Weights of a small transformer language model: biases, 123M tokens.
Each number is 128 + 24 x the weight over its row's rms, rounded and kept within 0 to 255. Layers, rows and columns count from 0. Numbers have three digits each. The size before them is the row's rms in percent of the matrix's.

# layer 3 MLP up, 768x192, rms 0.098, rows 527-548, columns 64-127
117:070156171126126109161095115132141089149119100113090141147126126085127140134097134136128137128112128116156114135136123104111130112094132195128135146114116107124150080110160091095134113131114108
110:103097151105126098115130108114127129101132149158100159144121166112130119109086107117141138077147132109145121122142136142136094176116113135141092157129111150129127122162098128146138145134143107
129:106128109121100112136097138081152114097149164090132125128132102093115131119142127050117133176123138140143133116141136128118146109119115111162125091122154094175167131130135137132151139122144088
100:096127163096118134104178135130075119118109110124085079124129132115108118151105149109115092135125102114132111136098157088132150118060096152122119158072145129119120115152116095145121155162109102
118:121134140123112084102154106122175126080083181110132089111124156137061115180139168101157109110066121103147122121132103074120130109119135137091121087130136090126159121160114142165153143125143112
038:111146142081103114071089113119116137115119131118099136117102147120149165150113149095116153123133127096184145116131129091094144092089115162125100146018151123116151123148122157116155123121128110
108:128116094100107147147111111134135137112165139162101101137150146135154120136150113134084155178145133158146125092129157143144120086082112136168102154081147147132152121086152130097109142159131133
113:149141145116115109120157155142096121130132111133086120123149116129142152139115107091146132084150077103145092144116099122111162105102082194137153126122128161123081117177095119106173118123084095
108:089118119102102071149179141142120124123119096159078173128129106096122137146115117150158156116157092107156125131143143109108109130112115183119113089108136134155103097100139122142165141089137135
108:134075100084111106165094103115136144078158097179086155155128099133116146104142137133167113107118164104160109086116104149125080133106150143116124117116152146124165160137136137127119142149116130
127:140159129125070144145120131135135129116111150160127098137129109125120069139100130119090099126134101119149149113162159104088145100125117160113123105082181148151150155139098168101140165114135136
034:101124145094041100096136103107119113109113147152135138125116097110154104140123137123106127101114109121161108118127142141108101126040171214136107139127130147139126110130114137096105138134162130
110:080063131087091080133113096143133136131140113150182098135121122133110127122154138126144120102121156109139119117159156131117106091105123167160129102119117117153147111109094112119126099124111128
109:114130098101112116126147103066099099109131132113099100146139151125148113112058091122106123141133135131158128119103185130143144125106143161160108129142190142108102151138107168097168116144126060
111:125149127107113122126177133135120111131177122141121151128109092141125127147138117125171162112136118150147135127142081104093130153123073148095142112101162119144133178162150156128170124117103116
102:090159117113135120155159110111119114116082145078115161143076086125133088182124140114182150123107109121150135148138129105119116128127116150170121142159111145121105102087189152104139173111083126
034:126116139087104125119142162141121105089122114167159159140103125104160069123112146129165113121131144099204130115127143090088134100092147100123090143118146135138117121177137102117139149128107109
105:086135090130107118166123128118118123134107105099134144164104123067118075146115127115110119141142125117153125164108135115083119160116113155106139133143133170162106125121162136120126138129115112
101:094142056120120085132101076125161108093136130128143145153143116102111097130105097116130105158105141135141090129122119148100104196123130102120115164128127121101124128111151150163140109139140163
099:080113138124119096133087109115116127088125121153120196129093120115127130140130117135207157134168124122143092137148105144117106119104147107149102115059102115157165134158093107100159106115104132
113:119129090113098115145167154127139155110135101141111120151150127113124107119134113142115161115106125097151093133085087094095108126118122180142123143140153169094102137106131145123136127165189083
118:127102153102128140104135120057137154145139141140123113120129161103088070136104119119129111104146132166150153117155147095138100105104141165144129100121127099134160135149161136116149127133135143
# layer 3 MLP down (transposed), 768x192, rms 0.0902, rows 527-547, columns 64-127
125:136125153148128127151092081140154144148151088114122139145129085134158110144175104145173158115134059111110102151156122180093152127119101143127121118185125151129097139119070098154148164110128123
112:111132079112115126149135092149117111116154149139144130195164095151102157142058119187111152120129129158114096080076162161123100168122095102127122131111127155124142148100099129153140131082104122
132:093136106144108149133156116183145122152136135129092113095095126130137130138133169173122139088155153119122120185113109161160119138096155110121139128104126099099155113108115118101122109097076098
103:122117110087104170141145176091126114148146149105146155130150089148137129142149110102149121159154151166095133177149136136143129163161147110117146137126103146125156142143106122138129132188099128
117:137104163117157122158179155106133139109154109146144114085159156156134109111102145134113117078135133135154117129125149148114120124130065146147174186123110152118112155136092105170173117140136104
032:127118150135131154109119185182141118116115169110163108153093163165120139128155153153123158146132116091175120109134121157189135145161187067111127108073122100151152139127082092114149126123118124
113:137155126146137181184122105122155140123073111156140136108174085142155120147144118135148159123145165145103131126178136143169122117097138121091114167126145052161135178140147145127126104083091101
124:157145146118168111101168102135121144146127110149165126127206083118132159109150137140126120059133136116140165111110149072109148130135121131111171138102121130130099141118155143119128092105132140
113:137143120117079120138148132151149107146183102103097132155141119120142138166156174167112160143123088131108135154121157096151128062116144116142139111120122131124103107084155088117089161134114186
126:147132118140115132111139130120172098128136114125140121156087084144152113110117093105121148135154097167135122077127110110128126147120123128088112098121115101127096184112086130115170134160149183
150:148094120166133127155149149118137134102148071165106106156139071094152123127106110116069190127131138132124179122092108138096127127102142126097131118159166144073118135119098144114157151122121123
025:108137116115104145146129116103151137131138150168096168087122168129110084152119197131179125151133112067113107146107135153128112119140095143143182142112113157110132123170108131125158095133125128
111:155135114098109153153098150109122141160111147134149140141133099117151137122163110121159182154102095101134112099169125165112143155130110145162110148113156149065140119117115132142135134119099085
114:109139106130153086134146118112124110134143112096135110184115153085111099094088146127104150129115133150144107132153132097135134151144085160152162110130112150156110114107095099154136142108150136
112:110123122153140150162145116140156122120146146144131150142097116115118136095139136133179135140099152139130122098153166141106099170154056134136177117165097149147134148132165109130144156093182112
096:107120134071163133143123129128124123145171109157164112133150143117131143125105149178091094105116131110048118132114137165119151167177136127116126129149140121071157136143099131135147098106123097
031:107176115128162122147127155123127138104166168169139122156100135134151128152135149158132145137127133125055111136115141138100094140156130084109122141127119127160134109124166144160136109123109129
097:091136160118136141149162127165144101122149129160126128127141116134100160093153157145153145110124157124130148150064146168109140123110151120110176113091118088129110079106129135139110149125131154
098:146137121131121101175107149144150137142130128091130116097164110138115117101114166129126171110075092149169126132101115140169090116129125139148172164127126123151080110127137123196079118147172145
094:094145113143133131131117132127121124128131071135103100167205090140130149169090154082117118120098122191169146157113116135127181130146120107137154146126169111132139101154109173136054121082143166
123:110103105165142117119139120100166129096153132114144151112163123062100114092141105138136137138103107170118137122100151102121167120136081141128140120155105145130142145123120154131129114140155120